Part of a small language model's weights.
Architecture: RMSNorm before each block, rotary positions, no biases in attention or MLP, normalized queries and keys, capped logits.
Each number is 128 + 32 x the weight over its row's rms, rounded and kept within 0 to 255. Layers, rows and columns count from 0. Numbers have three digits each. The size before them is the row's rms in percent of the matrix's.

# up: layer 2 MLP up, 704x256, rms 0.0497, rows 674-703, columns 64-127
# down: layer 2 MLP down (transposed), 704x256, rms 0.0426, rows 674-703, columns 64-127
# gate: layer 2 MLP gate, 704x256, rms 0.0505, rows 675-703, columns 64-127
up674 125:080143100072114151100160133135131132116106137141063143132168151124170208112154156130131151064135122099099093125131106052166136143148093107175162103158156117170152103088088157062118126117147150
down674 138:132146114134134191157130109095111146109125118193105096154115110116152171087136154005176170120098134128112144129210163128154132176139105078120115143154120095145130119121051109055100149118145224
gate675 125:091100154106147114139168127149114153182161121119156164051105101119138114132157131160104072134110134128197110065094123102107074111110177116152097130152120131074060093155127131194109148076138089
up675 124:121071167153077082100095117136087128171128080149080123103159180096138141123114112137127210115189118177118123129164131136125186178118104101147099124045105105123127155115149150122167090148111144
down675 139:111065157138131076101094109133105104174121137127052119075129169094125118110119088146113199122145095158112121111176129148125178149112120119150088097039096120110138170129166149140154086124129125
gate676 087:102107141131153137173132159135165126139161090104137155101136126154107102126103161140152074185144068138154128120149136121089151121117122127124120145098117153122075118152122065158146150128127147
up676 084:179154143092112059114128128136109103139177086105124106131101125150114127141114109124101161183093155096093127143149173114094113156140163117086113123091162072131123137122147175138106106136129081
down676 089:144138128078138109156134139138151107157131166062103137103130149149125119150150114165141121214143104102138126119160151094084141124145177132086110140086172104107104102150143150151151166120134096
gate677 103:141081180088159109165138198119160111181131141126059113139165129126152107111148073131162093081137109133134121133134123127067137039124109127177191119165212158074179082064137130185107103108133056
up677 093:193106122141183137151127173085157128113067103125060081146172159126137132136191115112089099095133079181140114198159151112107177078106107081175171145149152134090156070088172137138033128152193094
down677 095:138158070131132141089141096117129135085099135173180134158103116145135162147153159098108153138102114153127148130138182105202148207117108093116087137111058077110106171138102119053113160173100188
gate678 068:114134157079107153115147104203146102180194120145140149107134167107112109143067146110135112121161100120050055070080100136165115094139155150120113149083088154137154107227103188166091177150137123
up678 082:093075148116098154120116004152098100144161208130071156094101138162187131162186164169157131131115145075141126075142151161121148076178134161092129098107099172120098160120116111142099160170074137
down678 077:116109159086128112151133000164117115130118159096063172076123099127154137177155106211161173087101147089160117107153175158142131105128160143108141115129104164093121170106142139164123142133049123
gate679 118:121070127181105144111128106091106081108126126159117097119126094142150180141122091175078168120104118127115136069151089164152133176120141119115094148126082104134084095167126149155098096162089111
up679 120:120143094173091142097108115118106097141112126150137110116163098118161146193129129136066176101125178141148220102154095202154123172144128126119130139103073052132110106173084130127102085151126110
down679 124:116194095140138146124115144125109115152091100161151086133145136160162125159126115091121145106133196130131190153138137170115146161074113118168150085099064051111168120128107083055115121132149109
gate680 067:127175088149174121138167128152073117176154164160100126085178145118127165169105080140065134114071175164115212120128141118157152114045176197143033148123097127100188098117112130124101111099179139
up680 057:156151071224153123130139138146171126128124115107114131094183163084134118155120081137146125138106099128156144167146169114112116184053106219151168100114093136120232127081095125076187094117104148
down680 055:127144133136112128116108136101171136053122119129159126146098108130084120110113151120222135126134098083113122149103165119077134136160099072143172131124172078121148166120145121124136139150077135
gate681 084:108178103082206097201129155158158138124134161143149133172141112145086142134087110115094129124154127174156165120150120065155086116152118133139100141142124116180159127153095114133104151112140146
up681 069:176147096195137154099083128097043085106151161131088129160130151136098110131175052100164131100108124081113160159119094185110144136108142110110156145153106136130172154136127139091066089076128169
down681 073:136096137157086136062115068112105131116144127117107108078120151101144087114151118148168131133106135080123096163107120222092185111104150157112112113089152173132130125133159154106144113112110102
gate682 049:142111115076109118157184126127110101171000128181138125122119157132087135057076082078116128086173116143083157133066170129133130130121112106071109177123187141123154101184127184161142152109132163
up682 053:158185130138129098147115141096158085071113187118127074110146176143102101124145074124140114132104107125144168147109160093163162146113163169113083113121112126083128147125105135105129101118205145
down682 046:157167147141133129134133154129174136025130121138115039126132124159142073185124116127180104120135087142139089107126117107098189160113141185099113116157130143110123141135145108149149035160168101
gate683 148:124096203113106080074091126104162082148192118144125130139120149132164109138171109178096148114131118144146107067091118116110149124114163093190100096103123121130085113099086120133182134116138155
up683 139:139091162075126096097111152104145079135142111135130117182151125124122079140108102167074160120120128165168133068098113118121170099121144082169113082097114144125094094113079116107184132145174149
down683 140:159096103122132134144089109102108150100104110155149115193130132126115117105094121107112154130144134165167130101085130137171172131128092098139153100119108118158183142111102106082173146189166179
gate684 130:104077140183121114111109141077170129131086160183101165115186109116172208164132164116120147089174158148178133160165103187104103163132119185208164112138148080121089116147132122087116103125093097
up684 135:105070157109152102104165155078136073152140145180114156102176118130132162178094123143083125117172149132129148091147118156139093182114156142178163127140116085142072082157115097148135105140088077
down684 138:125112103147114114138093106123123151102088150183104117140109124116196154126119137072139156104112184136158146206157152157098133123097097142190131111106092056134139141110114107058112140129119126
gate685 114:152064086106120136033068171110087077095104122125105098118152160155129133191140145113163176130155123096094113133152059114127167117154081094096140132112124137121119147192141156140136105183155099
up685 117:081081113124094191174159120170149117098164128120078153131184115177183110125157150138107120154109102172196108127142157095163103094121120182167177089143175148159118147135110104106169147140109107
down685 119:158140088127122104061136168086091092063113151082111088138172152106114143175148119124128118119115139049068111154152101129104195118124126098091089136112111106125135128157125135118112091208100154
gate686 138:103108144080154166131095083112124095113083134151149229165148156111131156116175137153156050197072117121099091117117165181104136125153127126134138137133147192098106090102188122129148083151084117
up686 136:064113126174122077138171150187087137176204122109149087064105124143123083162141143120143156106166131124213133096126109077128065119068163157135128099147141079173128110131080087147119137069187087
down686 142:078110134101111126145114140168115094137116104172182225119169133111116107118153134166124081158117149151136111079076157115104088103145129162140152112122134183130071075136167101151176053115110082
gate687 122:097084173165160107070127126092184155169102137091150145093137125135099112133189103160139106176177103117144088076126085100096088129125180121112112126129155157096124100099135154165148123109113096
up687 115:143174134091176122139101148089135148106109143113151148122118079121118145078105170141095193174144130057136146163139085094159157120101148108136167174127121136106098119117089096122161143096171129
down687 128:117186131103134117129138144084144123098152136132172122134094091132108155067127139140084217153125136063136151149150093081165152109113133121140165157144110131113109129138046081125146143105160163
gate688 149:093125164103066120141098189187064118122136049120154144151094190174204124148169105106207138092112155123141138114116162106110127112142116124149157118145140144154152107110167143089152163071172117
up688 131:116106151108166108112144101109149125138114122145139156080145115141098140141139122167179126159105174114071159106084157157107083097118178131136133148125147142082101122097118142212151080143109075
down688 144:087118184126085124165104149187114130178126065142139206107101167178121099141144095114208121088141161147108117084083165108118115107135145133151154130149132188122098107106160148149161089088167099
gate689 052:102082137175110147092120119163110095173175210139119156113111103098112110141114125137134148160120141102157153130163131133095100087117077175161187100084112125108077157077157127147197134073143130
up689 045:121108124255153131136135116108177170120062135154124106151159137093075127102165004091122164096123098129125149121134090129148191122198136083161165112132174131164181116148141123128150103128134142
down689 041:181151096110208096124180180057131115078090115119169095118162123157144168149099100110145145073155118116121102145095127079170183131177210118105079132122136142092154079158100156138119112149145076
gate690 072:155078139165099167113166135130184151135207158076104084113131165169181111141117113156137120114123129125163123145121145133153096101153129128093089133152161150105158136174140114137167083132141143
up690 068:154139112108113138113158133137149132141194061114124094056112105187206099154066143159170161102085102153183151136135164105188114051187118111079130107114148163104133169121145140084140132152192162
down690 066:138176158143115121098120145217120137104083118161126101120121104110160106151128144098131124155119116118142155143172134108105157135100106101162147109130117095130194127089139163016111131147127200
gate691 052:130095169126124058081151136159171161149091236185184141093104156098124144130163185131072110122151146112108048170099124137130126135161117120134134129126109155123096131181141106143000136119105139
up691 049:154148102190141095101110126078000133119173125155146117131079139095094136148123037172129154098100108119158160102149146142165141168059119115115076119103125112127144132156120074149128125147147109
down691 042:071096122130078151102123121124098094129187104133127157145110161149112151109110133136133183096072087132153059140100144148176119144130166123155113145129095088138163134148131154205178148135153133
gate692 032:120097149076159019121123110102204113169086154136134154086138115081104176126207059130098130113123102119120101115127063133099119134077142159136088113124114118123087128139126165101076188114124140
up692 037:145088148165119151139118125096242128141183164131122091095115154147172169126100042134101134133206126119122118111117102122138134186179094106104112077177125140173156186149182146092145089123169156
down692 028:145161159154093168181106134103126133151126140144121105086184145158122219106201076094066206122144170193076116132155106107156177076174072079111135081155134119121157162136114104125173136124168138
gate693 137:077104123131103184133143101147117137109166129197064113205125165162183154111113189161131120069158164153124138173185136138103131103142108088155185111134118082110095154140069105111088177102092129
up693 149:194125124090129127095086132121179124095101103086159087108102149115096169123148112117122143149122129093112161141074136147168232094139111099096087176092146095069155127154161125087098082206166135
down693 147:118155165120140120140116178127134095162103123060184170075130098119089107128139122133130117150103079094126115064096128147126117135105150181115121113146132213145099075135171132201175065138119073
gate694 036:141111147084152108138148087153108130089072204162121120134126128117203154117195166121127150115150149151095140096133152125119112110172128089152144151121122136173126111118129109113050150171075146
up694 029:137124146087212108127159100139123115138142069106113116135124133126170104150084156120103118124165139125130106146151135135121163094165138107141122134105122167053123164142140184129010109105111118
down694 021:163148122086136169154124090136176141186153111131121125149099144186127118126157148129112126069125157183103141078154133086066160109202110132154123151099176134129105065110116100124107116136093127
gate695 115:105138125159113097121187046132101077174121199147149170099129090169140132145131125113174170126114120150102179105126130101128106128088149150092088155134163123112070143105146128196084083126094123
up695 113:113105177051136182129095143109094171143199101114118137163134146129134067142172169179101097096191124144127116121102121167076163167122113082181121170162187163204155180125067123092140099114120140
down695 116:099121191121144162150115093090095139154157135086153193163157136146133095147174172187124104103159116150108118129120102169096149155131141145165108186162174193156065168129092134156102057134107113
gate696 147:088111166133137117131113124073101123117124136103079118093136086151142155178104155162113115145134175146202171082150103176118175157103154146141149106134061065190133097145153105075129101135137111
up696 154:145129058092120164104108105173143151155131112123138113172086181113117111088134118107140145082096134145063116214120156081093107079149093121102139164104179171068167171118096159125141158122123153
down696 144:141107143146168122129154110156139120096133142119133153098166178121071117096165124158124124130126071134096091107122119093170099110139136125120092107156160206122111100145129153196106161092167115
gate697 056:184121178063104175158142095130147131135127140132155112155119127108163154163103143149169123085131148085130045114120171139162115101120153146160089130101142131203153140114119083142148111136153118
up697 052:133120092181117105133140162155107139134082076132130150121171101111108138100116103134157154155137158153156122114149202129062166152161087104145127117141125145141162187174139134139159122084167147
down697 045:137118084196117150130123227111109163124127171162104107079119157167141124096108158124140155177141076158125137111157125104130194082118085206094122091103131085125153090128103112097089082154151141
gate698 084:156151180116141127086173091158145114123175143131112114169126124095116129118130083185073140148120147121116090098120141116117103161101114145148134133087157114071101086134085050143165136124109167
up698 089:111100140105160104100190141142106122167070112149135107144094141127190081086182129110150213101156107228177066140091157158109114113122112102182163155118159143122087172119129043119191172125175133
down698 086:140088144091124127138171134133146146192074095127138119113100151129152078100100160051194190109145120200205095143104180146125147106098132117158192146152133170121125196103138085125151166107203122
gate699 075:122112133165140207142157135165141109128075177120115192160171069121174169110163089186143109131070151136122193102136108166127105111113132177137135127179138155061163131126092092144118143166141094
up699 068:122151109183121118169139132099151103097145143095114153151130105081115135158167151164130088086067132124106168083174131148175117056124090149175141128106120110139068112086151119087234128101138130
down699 069:125163148127147107146102148083140161108127118119146046129082097099117078191118199085124123081121106090107107117184173093132094172136104123120168116101066081155140136124161130066170124092111139
gate700 124:157188132118170115137125136143129124120176119129141153070157116143190138126127143160149109097117134115133105018096184173166066134184126111114094102147152154157091130114117127140151114143175106
up700 127:054135178186134102114157127180156111124127135149112156156142095158112119106153151156163163108150136156092114180135126098066187091105163114141148161108097138097125106170081117184138168140069102
down700 131:064138185132175109128154163198167116168145082136127177087136079162130158088146103209157139112162157160095104143147160131093169127148183146106136168129139181104097078194102125238147129138111073
gate701 051:118163153210105143144183152116200157130167214144141126072169129191119126138132145146145112111154124139123151188124141130090142118148119169127093094127158138142110137131152162166115110125159107
up701 063:096132123180092173101122125116098110124081133092120153120096152153101154149127112174093106082083167184203187106132169140180152095149098188113149152137128128127124127080121105160033168145105143
down701 055:096120094130101135086146111131135106112107113112067151120102137091089150184119086211081107094104143154216112115125199152158098099154117188124119128129150104127116102079126112181093142135090123
gate702 147:156103133116111138129121139099119183090104131111112069189134166081122133130135098146100159077084154114145123164124091153125115076098136165105165071127146087112181148082117106090104085179124127
up702 134:135080188155157121074114083095097175157100135132071055100128118136132149196148085184116153124137142107127153132143022151114065117124156173127145076140144092173159137149086155119097101179166106
down702 147:106168100133112127145143206173154070109159138151193209170131129123138099063133160043169128102121096134159103121138220086175186154113114091148121161103113120082146124108146116124152159091081146
gate703 033:115141144147100143088098092096045085088094188107117147140141148144068126171128231139149088100132155126148078080127138123112116135088159152166044159131112127149089146067128103141083138135116104
up703 035:106154120164100105126129152125098152128012128139116137113110140152133087121062139122135133169136132153148085112119116134110129141063127127131129150101090111162126183128110117131207151108176147
down703 023:114146134108152131115109167114062039155122088122126158110134158126131118161103155210154091151121144134147102066105141215144103186155098121178156154108129127106176169154118163078137156097132133